config = dict(
    vocab_size=8192,
    positions='rope',
    rope_theta=10000.0,
    tie_word_embeddings=False,
    init='orth',
    init_std_qkv=0.0316,
    init_std_o=0.00707,
    learning_rate=0.00531,
    max_steps=7464,
)
Each number is 128 + 24 x the weight over its row's rms, rounded and kept within 0 to 255. Layers, rows and columns count from 0. Numbers have three digits each. The size before them is the row's rms in percent of the matrix's.

# layer 4 MLP down (transposed), 704x256, rms 0.229, rows 436-452, columns 128-255
104:118173120099071124069169138094139142160144110068103126110130147142145145101102131134136137126104129094108120092132139131139085098183143104169148137169112151151113147107116135165128189119078136159127110119103092168148127092132118136106110131107123109137116107059096133112152135111175117145150146154125166204102151180091119165128148107132108123112128111129098110113157131152113158130132
102:131179116173090144066137139112134130065153135107145116140126132124116110127185069085132122112138134130125120103180136161140101139111131131126140161185103107124166104156113136110119122084119173094157130134127128124126112127156132120115122090121126136114115118101103078131089153131119181152109149092150089144149135140143136118162149174145119111123127134129109110129123094098105197087134
103:154111149131134081114160165127139122134128120149158099097162111132167130131108110153177132109138178107120138144135130145096127142139117105149168136182151142153146121137113123108141121113131125138118106107144151165168144167148108131134097162118134167145113157139137126104166133141125166125150090146149146150102160121105157161131113166149089145152158134111145115122138134128096119071113
100:127086150144114125115168155124092090161098111125084161099093146140127139148146151119130084146146114100127110104158134144106100122174112119127144138126135122124099130172089138136154138145109171111078072127160129117138161124131146131145155185151122125104159139154144105123138123134154113114084153138160083139097146126130124154169135134124114088100094071097078128114157119112109122132176
096:156098127133104111092117110138186138093138133116132136108162138162112119126124110169094097116126122133175150124164131117118092088149142144097147115141139149133116149138113146144119152103133109111122092105121142096113100147132084142115107141100133100150125100128136149122144105139146148103177134151114112113151088126134100144127095117127116116092120120105145157130131099157109155159128
099:188139116169124101143112125168117164153103143144143162107165141149153099136158156094137160174124145093136123168105115172115155133092107127164081129111096132138113097127152131092132104139079130116119146174163132086153091110117079179136137141125160128112093145109126125142140069130114174093133134122172123122112107121138126132149120119134144103133138141128106093104148110131113147095120
099:163126162121142113150094164120150135182122144133116106121142115142147129107140154160188165140136111148144127158208100147123090163123152142106140100136145125131125110113140128122116165080150131123155118177108104124107080146173136133121130143142109142151116123141129123145124163121101125134139152103121147130119133103103154134153115138124126124170137151104123077131112131142140131131147
103:085096135153125108102134159105129103134109163180120123153103120131087136109135110127147118090143167139172122166108144110130126169136148103107084108138119097111121132143153134088143111087165131135131124153122140121118143143128134147092153102110162122135141139115117114165112163142128145191109098128107223113088122088087177099100114110135168111151126118105145138118101104146127159133154
097:091120137150123199108172181103151163127121131142127107125131065110122081117121139157125138139157123079125196106114104113126116159078138121106108116119111141186122157123165120105129116129113099133136155120177097125120154119129143134138137156134126159122168124164186142128123111092136131137162126175142085100131128123108151146143098138120093104150142093096138105154161127134107144144123
103:137125109121112106113122139131113127092139129100117130127143099109118109165141129174127137130131136135115117106149150146125170093147121087125180116140129137171122123115160131111173159143131166096098137108157165139128163107146139090115130137121131122124168150117097087122156134073094133104106128087104141112127172140091085106148116157129145114108136095107088139150149180121103132110115
093:135169152139107148164123143131094090142124069177131100124105156110094147086164125131121145114188137139162122080098117151083092154133132143119106077145174143146099138183146087106141110106136099162174145149130074125116118107149149112122129110123167174088136131127158095103089150098112118133126120115155126120098122159118110169128136132126132113135089110124173148107089113140160108087119
100:111143171121137161137083136109159093165143129095119123139138076073155169143104143141126113129159141114125146111140115130150133140138138150092137077124126085148162177138143165129155132128117127144105138102104121111172083113133152141120141112096107141156140123042125097132115107090135156139138052155096127120137086123122154160123130092173137127105137123141143122166152132127152118106147
097:149126117159120117126106145152160132141146167132098148107161079098163135160105163126174124111104113120141098116149106161113119133126155130099157173117093125159131116107174138142147129103156106083128099140089095149122161112111182119077141142130094137130151152119163110121111130150184132122147131161129139113146096111112139116111155111131124113127122118116135165085067148113154113179148
101:080129122104152100134169097104116126173141105094129155148141121114129135147170108090179142181129094129104137147141168150128149101136091124085120108126125127131117113153139093112117131123108074088143151148129156139073147168111143128170088156165133100083114103106069140156119134119153118124105155124128143146173144136086169156110115102168105109117136125124150157133170145121104122169119
104:170134132125111151180105085107153138096072146128114146147129137128125087135128135125089161150107136181137121128150148138122146134110157128117156103149097094118125141121169123157154119103125142153161151139145100132153171135116064097127129140114152150109131106114193130105121123090117136136158144108130117117135150138143134170101110130173086125155119136124113119131136150107130163140072
098:169160135151137110112168143144071164086108113109068111094116141073145176106103100133126113121101107101115120116180114130137126172126119114146129147120107117098123117113122105130154118150158148103152149158140100118153143103127149137128175147116108103127133125104117130159134123144118181116136095121122156162141119141118115143124161147157129136115115117144129080174112160153133127151148
105:097104156126146079161137119108147104137108157088126139147128170126162114079163144138166108129104129119178116129095154141131098122133138147105166108141129086093086153197146138078128112160122146107151074121123101125137136159112168107131122133160116132104099161061148166171103165138121137130124147157081118139123153100104127150115098114119149110128117155138115103169132155097156133168132
# layer 4 MLP gate, 704x256, rms 0.229, rows 437-453, columns 128-255
103:097143129116114119130150108177166121093137106127151114150119161184106153135136114101153175168118144078100155105136141143152143139109147132142163146123141100153072119172179108167163106150186102125129122145102096152127114158109108109122089128140132122100109139152145128164152120107134124118121105104135085139102139168093099169137124111119155108120090118147148128151140076099144092129116
102:117122144090162169147098116182115112116072149169142157168113149108126140130106110154116139078144108116141158107159118140175134176132117110110148103084097126133113118160089110151127157162117136133175110128115137148089154150078139124168142134110125147115139128128149131076144111093111152150153098130126143132179136098149137116110134158104107097111152129117133132138122136140093118155113
101:137147096143153147142139152152104106092139115141123161128080139155113113135133093118120148143130164128182129120116169121158112151077143099139112149111135124135113127117118126127170132117094146181116107125158172137128102134139095124117170149133171139143162139147128087150091094101143091096078135159115151152091145097121158091127096072121106107103128131154185106135096129132099104127121
099:108171119070174108119138146164119144100161104115142137133095119181165131168145122117121099096141153129139125150149135118126133100148134125089143116143119108088103102125112156110116133101142087128131141134163169094108106128130112132164133145128118168113143124080165180125121101084104146151084106127132146145129146101128098155140123108139094130136119169079085141118135097149132131147150
103:124101102088088099127134119117110115115129106085161096109131121163136117138177139087142136149130107080154122112123160104182150140137131123126102129125144101108140201176147129142120090087139089108114151134131107088123141128168092152120137147169121173132117141112110122110136088135160111128133110127117107106122135141106146141095094145088139167132150166109089165129142129092106163108076
093:119138139102114141138131139108151167133105141132127130137096123202144152119138135127160119144108151071112145132109190117146114140135124137106090176122128123116106121130161157139129148075158124134116121155143103179111099121131108128109113111116084158147098123125142164149091131121141142132149115092129131192101126083152129097122120126145121128151128100126159144137142111104129182152149
102:082089138090147118118123149100159136122083114147087145122071115155165171112150080130137128123140151109094139105178126148099102121162157144107109137128131135144120152086101120146157139119160116139150126150119120098138153126061142151177135137119114181159144144105148109139158120125144115128138084118126088169146102128127159170103123119121122119102174156152128136116114119167139148152112
106:131075126093115148124107131134081104164091097174122140155102086109193127166123172141096142129122122130148153096084124140082122143163145138136173133153122145117103104144116120118142167152121124111122142125150145122124138141102103100133146093052162128141083155100132101152121120143133125100092122169123158124078108151164095138143110113117121149139113104143124129155096171114131104123127
098:138154152118145126066172118073069150138109142131126071135116110124101144106140118131161111118178133113140125166157067107117129128102113101144134107138129133133081150098096072175157145136067136146134143138138118161142158097095099138121135124078142135155154144145133159139128155131124149130108146131142081152096130126126135161185103114141121142107117129138165140090126118116164144140107
092:125136156148172123084144156146138143149121141123157134146124136144134172194113140115150124102146132099114122147100156108126140111111142101147158164125092163142157173108109176134146120115103118138127140093142141146115132161159144124149129111124139074128120130141120102156171122159116137146128099130127087105132152116138111101093095104140114112084119141069134131114090162142085147141143
100:122142090133147094168151062160161141147124129120145122128151145121121109127110129131145080146152150125129134093144140122158123118115134155143148094127122160113136149120137065127141120123167136128153128161150157151120166089142129167139137113078145086141110135131128137129163129118103142139117123101108139137070114110118089116127146151138117139140138107110089130111111095123123109094153
102:110132122136096104107149142134149119150155116124084060148154104140152092118120141146122146157111154122107139138064159085119113124143131138103137144149119096131138127135101143168096140125103107152152123146110134136151128142086133173118095120130124109108114108130167131124137132103126104099120145151171114152144144148117102126169135130131173090152190106114112098124077097130122149122139
094:087129128127162101154129125130102136171113139145162163117110149120130146172102117181181133147069114115148161138135115127141122180112106092098118058131110119128101113141120125132140131129150138125145121131127148127124127140118163130157125120086125119111129110095119113124139126068108122138081120158104112182144166148123132138060110135150132107148140113136099076113157132156150132170135
100:151129132154097109159125180142124106131136087100172112100138119112148097189094103110163112116162163131148079122079117193117162115141121116124148091143152120072144152181155099106132124118117078125122120124151181114135148096175109096102141115170136112134158153184144143111126135098111082127168101135141119155128112106116104161127123093127139088140152117128107136086118127183110170124105
097:141119106122146147090105141137137154088125162117075128106157137112129147106110159148090156109138147125147102067119110139128142148095140129138112136141157128208158111124139101141145148141113149126166098126170100166132098135117126109150134197127094113164122188172101138119121119113134150099170151141157126170136086142190117180147085132117135145124116116099131101109125106133135166154122
101:121131150120118133132160127082104144151137160122121120122135136150140147160158125123151161143102144122134180139124141156156136158122138142144133183177139142086132174141118120110074127099117116130158171135169114125161139127115148151143135172152150112169137155148108170088116126092125150093095095129128126109124124150111095130125112144147147128141121102148138114139142140173140070157100
099:107113163174108138165129116160113122155140095131132138099092115158128127169164110150156115097156167123119063159104155119142129126112154122151161097165118114131150118118094138100134152091135138132146138094090128148148112119115109094091141110147147084176112118094133085140144137115135091144119131174093086135160152167127089145121119133090126158134127127105092114135108099174162121119135
# layer 4 MLP up, 704x256, rms 0.243, rows 437-453, columns 128-255
096:153104133136165137132141102171113116142124146127147131121116126129086102113113147105116144151129148133097107148062137117147139146122109127142114095109166117110135124156108128144134151138137096127129146112128083120135122190134131131105130098118098140111159143118179157146129108123109120143130162112150111137163169173193125140112130106137112139174156149178103126162145097143150121116125
101:141142128113167137109125113148093082140099126103103118108114129093150115122113127138157152093114120141099133093154106080181095108106130163144115166160125153122109147155111104151127113127136125130135111167123130185124116168119144149125113137160145159167177097111111125107122132153120118168138134096130112135122102107113101168144106091158143084137181162142137116102077114125112108085106
107:119122110127132126157163100150123160148104135112110194143112101117114182155125086189174122129136109108105136114119146132102119133170165132127143161182133121135122131146107135138102118103092176104078132155133119068121153110165086151124139185118160144104134148136126089149131120171135124152139152138153143142154154124133114155178165129123128134114140110141117117118161121102133122114153
101:105119150094111144133107105143106135119154133096154132148096147154114086113138147182086086134140120170129143128111072145094151129136122133109119113152127125122110138132160098118123089101157161156096124114146154134164135139149152108102178120138149113110142120111130121167132149108073111176181138116151161168126122106096077111122138145148131139121130160127129121143136135146126142122101
100:112114133082116115151116131094128130127151088128181135168112131143132146158148114150132130112081113159143105089153140122147150158148125142135145171116140087107126137133149149117126126126095140133166151125141140149102152126110112110142056144115112129090101118141149142146142117139128125167100177117127188096141188147135104136151149144136117122153139121097138152133145165130083108147111
094:155123133151112137119095104161146172122116129121087108096119137093117106094132131094166160148143123109123089088183161126127130120133112129120143166137134107121106170133191129125149139112141164108135145139111128162154147126119126147120140111088150097173093135156078110096161137122106115119107149150159107137119136109138131122129107106115174145111097180090136128163144101127147137147101
104:071100154118114132133117131128129133095129116152141105117080129121142112129095131134115122138099105169116133107171101096120070106142121110157115122091125126133125092107092183117106108158144143140170122176128128150128137128116135127132147151130103149101109107110101099118091134083146131135090133131164066101116135113141121145172130085165102162127094091142151121147140126132182120191132
097:120155112156085125123161136186098131143128149105105147136163087137142092126128154138064114075143129102131128092152134122122128136136146138090138138155165135157122140127122110117106179129135122121090137137181097120106110159147094116142100149120106139130082117079168111129116107105096090107109105132162125154107112116145159058119113112145134138095142098150152119145151141101085140090137
103:146129145140107177098121113146159147152152110094140155139136117121162123107112138129136098160104142129103099149118129138129138116111124097116141125158142153085136139119124183111143145137159107141135121105153123126088124113129132114145145144127130138116149169144078106116160122135147132155131084138107135089124152148119100121134120135120132088108160124181086139112067137144118129150120
091:139138131138153130131123103117168102114160099149117128147086081155106098096148131102138141109095115099104145130177104171181158080101134070098109110150098130175156120117109109112122129146192118142120142119153124144153126148093139185102093149126114090173117170129124106111154158166122155170172107137114118152099153145106105129137089124149108100125114183142166108165135093109139104102121
102:102098146134166116089153128149092095107112102144149115115131159120158154130138096138121127151098089113116105144124145140132129106132162131101144117135122126119150131141119195122096134163108066099134134086133108104124141141138129145111108182089145106113118097131115097150136132167120133151139099113111171111153145140161144111136125135159103151122114107142100090110126132118069142093162
107:114145158128152104135166116133133123156085128145111124122089138146130157133142136128093118116106128125152127144165119108073094147154110155128166120149096129146107092104120106158130108120085173124179104136123116102110139129132127118126089125126150170116124111163155094082131132101130145081160125120156098114125108124128088174187137176139100101071093184181107147115150131104118080143123
096:094106110098107127103107118154120146139123122127147138126120121114143120110137136153132116087094144107181154109109088126125129122123154092115106118171137150152137122143140124103150104100094087131180107125133156176137151173155117122131121108087131100136131098150113104169087156103126107095157112115132115125122138147101141116116134117136133130130130086126113123141113159117088127105135
098:144158142139138098128137120172119148168155142148127092146143131080157124125141182135139139104144131122102128131121137147157151125115112121126151144135091169128131152131172107130166154094130123183118092143150115091125100160130103184172118123149135138128135136108086150127129148077111056158165153185130133109134124127101156105107134154114130132142145127149106139104078147107137155119097
096:086154125113138100112114123091126122172130099116179157123086129113098141141120115110118138131131121117139144136124125149149107134186162116155143142123095171069103131109143125116109100154137172148100118129167135103096104186141152124132083167110138132140152069143111107096150132114125144103164140142094110101110136106101107119149114125128168133153130165114106172155158159141121081138127
103:153093114151106146180132115138129097120146135104118092092150101100131112138149114119118155105121165168150141143143113174143189153137107126170115132098125170156147089078118114121133144105112173131131130121145115119153113150103115100110149162121119142130096088139178126117135149104132111127114147114149109106120154127187139140135095119122079134157101153104130131105120132130143161104110
094:162134139111151085162111129123133127100081130094087127147090141112114153132109091124143141116079151111114149161126113133185106136119158116113131121135148113102149064125111121124119153113114128136135128092058108116116160114133122160194092115164149074132123163148130155137126177140140126149085181133094107131177114141131101094161126124128168139136137129112138144144152140112095125139160